Each number is 128 + 32 x the weight over its row's rms, rounded and kept within 0 to 255. Layers, rows and columns count from 0. Numbers have three digits each. The size before them is the row's rms in percent of the matrix's.

# up: layer 7 MLP up, 896x224, rms 0.207, rows 855-869, columns 0-223
# down: layer 7 MLP down (transposed), 896x224, rms 0.205, rows 855-868, columns 0-223
up855 099:168145155155105126051157150098207154091100144116167082134054093127160121186110141158124117111135168167129179098108164116161156140090102168167172099128055147139149166209131179107135148132162153138125159141121136129113157204076149118162115139156101160167126135106181144123129187131104119152100134163100155124094071110141065107112144128160061112140133094118127072081120184118107142094078132108118089134103162139151150118061175126170145078165168190152107151151159130117114101146158120131149138134087162139167137152117069139121178135087165109126178155117044091134128131075134180099166097151114133092098100127083115108102124133071107114110159120095082101112052112170143188098110
down855 102:119177119109123109124086112106100112109131148127159176164088111108136137105115147156064121098148108145075110176145143140149190077149184111111106182125148113133114160133106089122152121162130109118167093114081108184117104025103089138129108138133049065122121072077093137150096135146126106159138156090130095163075078148135117122172136178124138124112167054077100121117121097125110143105076113085179123119125150156150080109173115151089127126095145153142142093122080124063163020078133111125167124101123127106152092103117079165093146155131137070093153106141073177056079160118212132112116078120078129122142156051127154107162117138121168140164090160095113141146074111158114159129115
up856 102:173144113124140130136094147092170131105070127130104141106094122146139150171093126142133173108122119127069171139096113151210181174124134142154179194133096094148102110186051112126088083099122153124114139094139133094148078136122128137131140080147155116204101122087173161181117132108122145180164084188044098156144130051165110142115098190111124138095067124161171142152117041127137164181139134129165147103114152116115113128186125097116135072079075081130196145073176172161088113107143137118193130092110110160146133102148200155137161108126101057168129110122154094124178150123105123097156107142106104126083114165105094112145155087118107110151115088089092155107132136134114156092078
down856 100:149185194184137088136112112157121115160168113146142159161136105146049166126148124097169088171150086101082117078161141071096141126155178181158074073138116186166052132140147104097129121121081110113118084177093123097097141103087092142160102107086114163132094108085100092123148126119104157171089093161096103132069166151104153163068112159177165074157196097156141103119183152141138124114110102162140078153178120129130113069121182127122122140103153119154119112117069114110078168099178114109116107126194146085132141117159062113109103105153082142130128097125182117086143092198182136132172151140120124147131069158084106204130140140110122060118124124088138087103107127125121128152161
up857 093:109121146105098165077098158067144200110140157105115078105101079131145149130118220146128141129134186136092068154104119060125119130090086098160146095109193102117107172068118127094080135138120091141177134142105089159127120142154147156108123100167096123134214089107078133116152165114113170136193127124162110113179200162090148153148106107165108139147102122155124110139165117166155103093176123138154085135154105169179134109086171131192175158139152158157139125117119118101165183126157138159139169152134138162156124114181085118176083174160085124126089103168102112138124143151138110101150106187117139100072094121110098124134135141073120188089200172095135116186112162150078117050165
down857 086:118142173072160114106164186129118107042120167160135122134121148166075087179137168130119073131175135132166084115129076150129163145100126074105114166135109114163149104127108146171183056147059130149087134134169153127122125162156090139152135152099128081094158121142157071150160139142096056124146127081089113098119128175146160128128086193031059110094097085159182158165082105133147065157110148146123118149102132132079120158173143177189146115110103085131126157129134154157117085079145107094145116147142145120159105114120148132130131106139216155112134096111181139168121150149090131139109107156140133170062174119156118116102100091160172100053098141126109115124109039118114103170159
up858 092:170142104117123089090115176121120137074104155186149144150164121205116033133187156176154175093135141117086164092113103128147107119223168132112130122103142187102142171122128129199182180169090081130173078124096117087163091123127110139144179116146134136144111131112136126130092189123178073098152100133131096136075061168127116080092116096165126145141101082130121102105171114166083167122173175140129143078061130088120148157100146180153109123117126161208106101126062139118133144141129140111073095077122112093120148133085122122125121141055090123139101123090111148139076152147149122159146120203141123107124070126100152152151079104127118068157123112111147148156109171102182161106142
down858 090:109037127125142139152127107195094136096077185100136101069174125119084131092109137076142167136104154133160149119162080115073132161134127088194146133185161117165173170065144085134092125111119157125123140184115145172183113135139132169180071157100136144136103151137114110126123076142155099114108088164120143110205104130126123116163128057184176121134124110150151112125133103181138110111151157139121099166138160127141145169149115068126087138067148138059184155179135091210184159183116073085143119126135128131137176175128081171137103111098117086110090119135119119090086084106100117108119136120103145132110130032121095074137136190105124166156155143135104161131167087100074141108103
up859 115:166111120117137191135141162086103125118112168143135107158081102152139154112120149187177117096133176123145162082153201149149153157134136084136142111092184125182138115139172155115104106096157087081135133104114128143046097126125111157182157130105129105147173079162136107123119053150090188163157174110049149147157097101118152083138115101155108140096169156200122153101142160087182125159061168145133148127153152094120126149113143130153126025097087135131151185112106146155076140136186125140155112164092173201182113127151080149108126209152106137095082111137107128075145137093126111115115131063128160147074149113157117119097124091123080091138178103082124133091113110114192091108096
down859 104:095074079114121163123116176149148093126102115139107154097137137121129127149111144190120170138131155132154126089155092176184157149071151103133115079158044117117146118123111150154091074112145108118105147075118183104163150132108153168138093056146143106128163136116143079155173134204081131117208163171143087099120159127117100140144140130184099150164153093095096078123140114134092156061131142148183083154101143106152176105147111197086151069129152123185134129094105160062087160162124045084118137126117158128090102114133161083105119154148097100143183062166119144092121148121138101125120112104067211226163150097135184160150158091112146120142103138150123133114128101137092112133105
up860 103:092078103193146192133102176166116138057107126164095092070126110099142086094081126204153123109102148138179162156133060077101083145118137168174166177122163118104130138146151152109145113166130143128081191143130093128040191128190103129116070136153103126129170143083149145123151142146124091122171155120140140091098206118118160123140149136128127084133158069122087103155084109075145164125126184132159129095096099106139168181130152097135123134133188070086119142135070126184145129181180114154082116108113134113139104126081126128092097134108174154136151196093166152153120204079122127094133140207138110116119156143113086127163126104145113214109111094111144099120136131148114153098129
down860 096:153127105105185098112132163082132100113138133111180186107166181114112080118117138082127117149133070102115090118194156117172136127097131176115063130164151113161119121151111122157057130154129149112152093110128159174110100103083130110163128082090164146203164106099158179073041121103121131194099148126153146161146046133176127132116105170144208149136102114156167200152195144129132106069102128162065135145148092162162135129157151113122096155100088149120145104117135127126096082082107093159136074111143107095116126125185052113157178101095074121155127096085075148064113106189100173142180141077121058155133106120164088134118146089132145123154110158109130154119127115132100124121122
up861 110:174087115141139089111143109077151132067141068121095170156187088122150078139148135114194088114131083127166098139088065127176142185137121101099190139098108122104079111103149117144067121109093099165075088142127084119161186084190141157134094111110169114124184153084133150158162147147152158142124107106099140087112153078162075109162148131176108088151105081138185083184126099118105111065184095149114095131116105163121131161109147110126097160140081187086124068096152154108141109057172133159137116150129113115156086111182142117143095127127168143091189125096115112130110205111127102151116150141130148133089204113117094171170114169125098131132085099123126170165132160125151158056077
down861 101:060169165138106119113093126104191100135128116118110125160101074157068129107093150130110082108115137197138158089121048137146148156081094120122181084154116068156125153128203115142150130128174157207137092135121124164167139111159141132170083074151100167102151131118141144131170140120086166148150188105111108144127150191167151108137088141177095186089109095146138108078148112156100107119168126116161046130121166121132138098117140116178139167095130170094136128136083139099155088166127093117090128122129183163153117134132107155135052133098101091192175099147123084128164112049159141139138133124127119129198056121082115117126172134059107119131117139110177099078086098115071067158125
up862 097:068131107099094123114209100146148151186093120054070029129122142114191110139132149124096144044102088163115088134184152139124137139166083162168130056154126101085139103120144133111121151106111137147126110144136120076122128145124149148146091121197129174142188058104128092149131132127115159096128164106142115081140136102218150158100078197112098117125115102146133107104083112118033106162161135119084125140143109189132083130170166112086121116103124134120145141143147162166098100153085178146120124154239156153063130113075167119161125122145179120177135087104130169141175111070150089140129153111134145095118097120136161134132156125184072093109129120108112099122111110122135115143149
down862 081:129120099139118139124133128151194139112185108110137181109166116153125069123100127105116134125139117121136157096092084067111089187102177117132100154155155172143056121095090166148149129165115123127130168113148130175103147156080101149119172136164145134111093171120146111118127111097146130153130182141157169190147149152094114138114098073044110173134112206069138127069146122135162153134117099191100134113149139035137079114108190106142066144105154129120106164148176165111171164164159069138203139126062112161147126092167090126133139110126042114133124123176118079138156200119154083155112174103106110174127162139165098109093112077128137133198127064101136187169150114125129142097137
up863 084:148154116135088114127191103150083122152177104106067132100151182167185110090147153155127081158116093167120100060135163125138118135160111119134108108131127146163152076092167139155129151144126148141166080120160117122136130160139135141093164103150130112185119161076116107136105107101133133059137088136101103193162093084181184106180149168112114036198147112130143082100171207157176134120070120135172120198157128135101150182147102107125160125103166186160089133117142204178170182160192070144133093127087136170082124066121163133120125097158105117128082151152091092091125143107154159157118153076125147139115153127062134112107136136122102101080154114103167076118154112085123155145160
down863 094:143138133122116101150130077131064220110098091094106121126127119094121111072115094114116073108130115165107149123145173093121159173078129104112106121131172125163120142078069092074157116124146170177153120188087121153172161112126131132149103122170128186132130133148119163174136129061095151164138114153141109158176048131126070137191151158127136158109117059108093082150144108162146092095103134162133133127166104208112179144178109106126161138119083108102112086127171098149140102196108088180159109144116157189098153112127109101078138150080122075143102096094143131155069117124163135108066137190160100130140116076114160166184126042170090166123123103134142170094126102155150089084166
up864 094:141132096137062125041126119101142143143062125131137199160143169133131118126094150164133092113068127156125096055099162058156084119118116103159102097113131205031118207108111132125075126165145099130127115144113119088140115091112173174163164106115207144120111111134119092153079172180105127223110084146161180120147142130179111087110120130127124107113171124163136166130150160150162149179167120211178100156170119164142176128092113074161117110165124113145105108120122105067163129112156062173138126143095187158101154128135158075142053100105135132142116118107151130152142178120126125117158117147110165097130143106117140110089137175153069111150147141188115111114114177113129125124100
down864 093:070083083111142122112109159166070115091140128139138152104102121112108139129143185150128161133141129174118135149187118142100102143147106132078134119119111130171193176154172173147129136082179140120130106137122132159195123136067142125171095149123132102120152115103160142086135075135115144120128115119114140201139103102126157188179143138161085078087079102150187137135143100139101126137160067100145114168107104157130111184146090134146109141087161152108120195183159087122176117089025177095088173109151146115090070103077203080142140126093157148098072174081114177104171106124097098170110147134094172108114093112132202116090091173128167119147053152155120134170126090129063113139142
up865 098:140077078208110147146106138099097114103118150203127173143090099101138111129181080153127119100175130149152115093150147128148094158088110116106142098189126143147106095129122121159140143137148078119152124143095131129102135127141161112142120103165094097132114164136212184133072098104074161123112191127140119209136116167136134115139085125080074095148133130115130117093101127144079122145108131160082168150125148158100029154128085078175116172129181103168131111146114081189167167115107137143021037147119115126152167165139098179153140105170134114131121097127112128140123171101141157162157122143102041060089089130088141171109142100118117122141167090106139139152180124131103155047122
down865 095:139120124133114151120135140123121088151080123145163141149133155070159131072135094123138126097156159119087098081125169166152138195126129140130047125158161139181098106095094059137131130161160108079110131143152146106176142086102153116173165107116061175150163129113075119080148134117093084217143137168125116112168133143156105142197126134047210116130102105107151124165114088153076101193122145174141094164220104085107149129147138162153089139130154104123162160094141131105127093099108141151139151165109126156083125110140187125154111125114129148091165152126164085126104107131052119079123162155162065148081125106117059115132156179066187081179155162126082117144108126104068132158129
up866 088:079105186129174174104165150148137168124153141186057056102126115100123148110145223210141159182110166105081135123091133140185070150131126110139145149097138126159135166153168128134161129155091100147055127125166139138098102067143126148188114155133140090093102124154154153097106132079172102119106073109119135153084102083081198162170091098139134080134154116090128111102175021139134140131124100107109147108136114114132113126098119113159132103106141093098102135100105120096090178116056179126135133148149198106105108151099122101141093153101186133161166127149132043117135179163141091143157135145186089154140117138101091102196114123112118098119161125144116139171143161150104099122063
down866 087:135137143192136118094165110117192102160119151157172165153161108123104139120149124107165122093149119062122143115087141089097144122109148162171107087154083142106101106145104057155098090084162136146153142100121140158095160119129131176100075149190119130156141109178111088115194059136142084133119087147142147106148081155122127152139173186099253164151162119137160160189108178113104125147122200139101100137126100110120170157144146079126123167130132093131073114128124055120153092121133138138143135089147061102165118101119109192054148121120135059064151165128061152076103129117103120117084115094082059142093114136079106126132133147112081148145077152130147135140107199106123103099100
up867 085:114132153155168147086067134118118106147075139105086142134122124166112190206026129166207111080100129109158090114158153184136149151126116112111091173159140191125153173151117168148109117199179111124102154088067126141180076123173064122131145109141109093135146112131156194135130087155132198119158143110092143139087137126108081122125101111123181119120056131140163110145094099139126172106130166161079126130119132155187180136133101146105160150145100132162090110084096138157150124112179100138185148133083160093108170099199093159113116093108136187129130052121092108126139090080203161125123117107134146118135153072105068106115151138088119140124111150107144148082102173174136161103122
down867 084:120146132112156100119137160114163151152079155144148147146116174119126123094136169103119156161209116114198120097140117113183162145071050143110092106170157186145149120137151176166132140097109102146143146167103204177179134150155118172132144151120084143092183114142104154193131152063147093153134024086141107094165071173146180130169161119117087094116156128166154148154127137094115121150176142182158152109144154166060111126109182177161119107097136143162180079142125135151110145163091100163135056139157137112124182165130096154102098171175136094137143213168159118136151154135129153147112212150137118130105135128154178142161085134147118125062132149130167119143178141173142121106113
up868 095:143136159138123128119096124239129155149073198122156135142103087120119148132112130093138127098129179133130118144103100099121070054167147160135143140111097090120190165135153167076098102173187158163090070107144099170122112114123152109131124159132128089162137122179136137123091107105096136086135150206113172174109141158155097122099125143099170190117095127121114097214068103118141129142225161171118111153095089102132111136153093040153165187101139124102136158089185110069122167137123166091175131144072171153116124131147150144092127169141139140144156128169127116069101151151072092137147110075136166122121092069049144105074137108066143141111117107132124162132105136120150139113164
down868 105:104119180150060169171097108112106135151092098111149120154129111114154126094097115147131121131150105129123138167182042129138114121148114084118060168107118092123185163148096114177114094133199120112110120087128175129121188112159138188209161092210137163132130122179113077092079101164124117089097113157118220147137123131116169074089094152169105133098109162199054105157147089139091154110124080154134186107110128181142158172119097098117100094115141141123127121122116104170136148150125155080124095100055138082126180155088179153124140125134193164088145128156125104142105126069154151137089109150152167131150142163100142115163153109101146119134116133147114125134013138172130138147086
up869 103:111094158159134117213122146122068061120118172106081075105130142095121157147159173109128129148100150135122134108170100146152071130184114109091169167127145129117157054132103181140071149151168147173089123185125123131139108087099150102078122144157117152076143131132123178145148135120144118115084123108176106107159119140118203100116106153164152052118180096111115133114131084155169061093172199201114184160097142116128133087149129120182108098088145141115153137188105121130151115150137143036108147110139148195164151167149128143086122102147155170098125091103111115111072127106089162095188135112151064058154140155118112196134121082087137110136119074114106064098118113119141143123171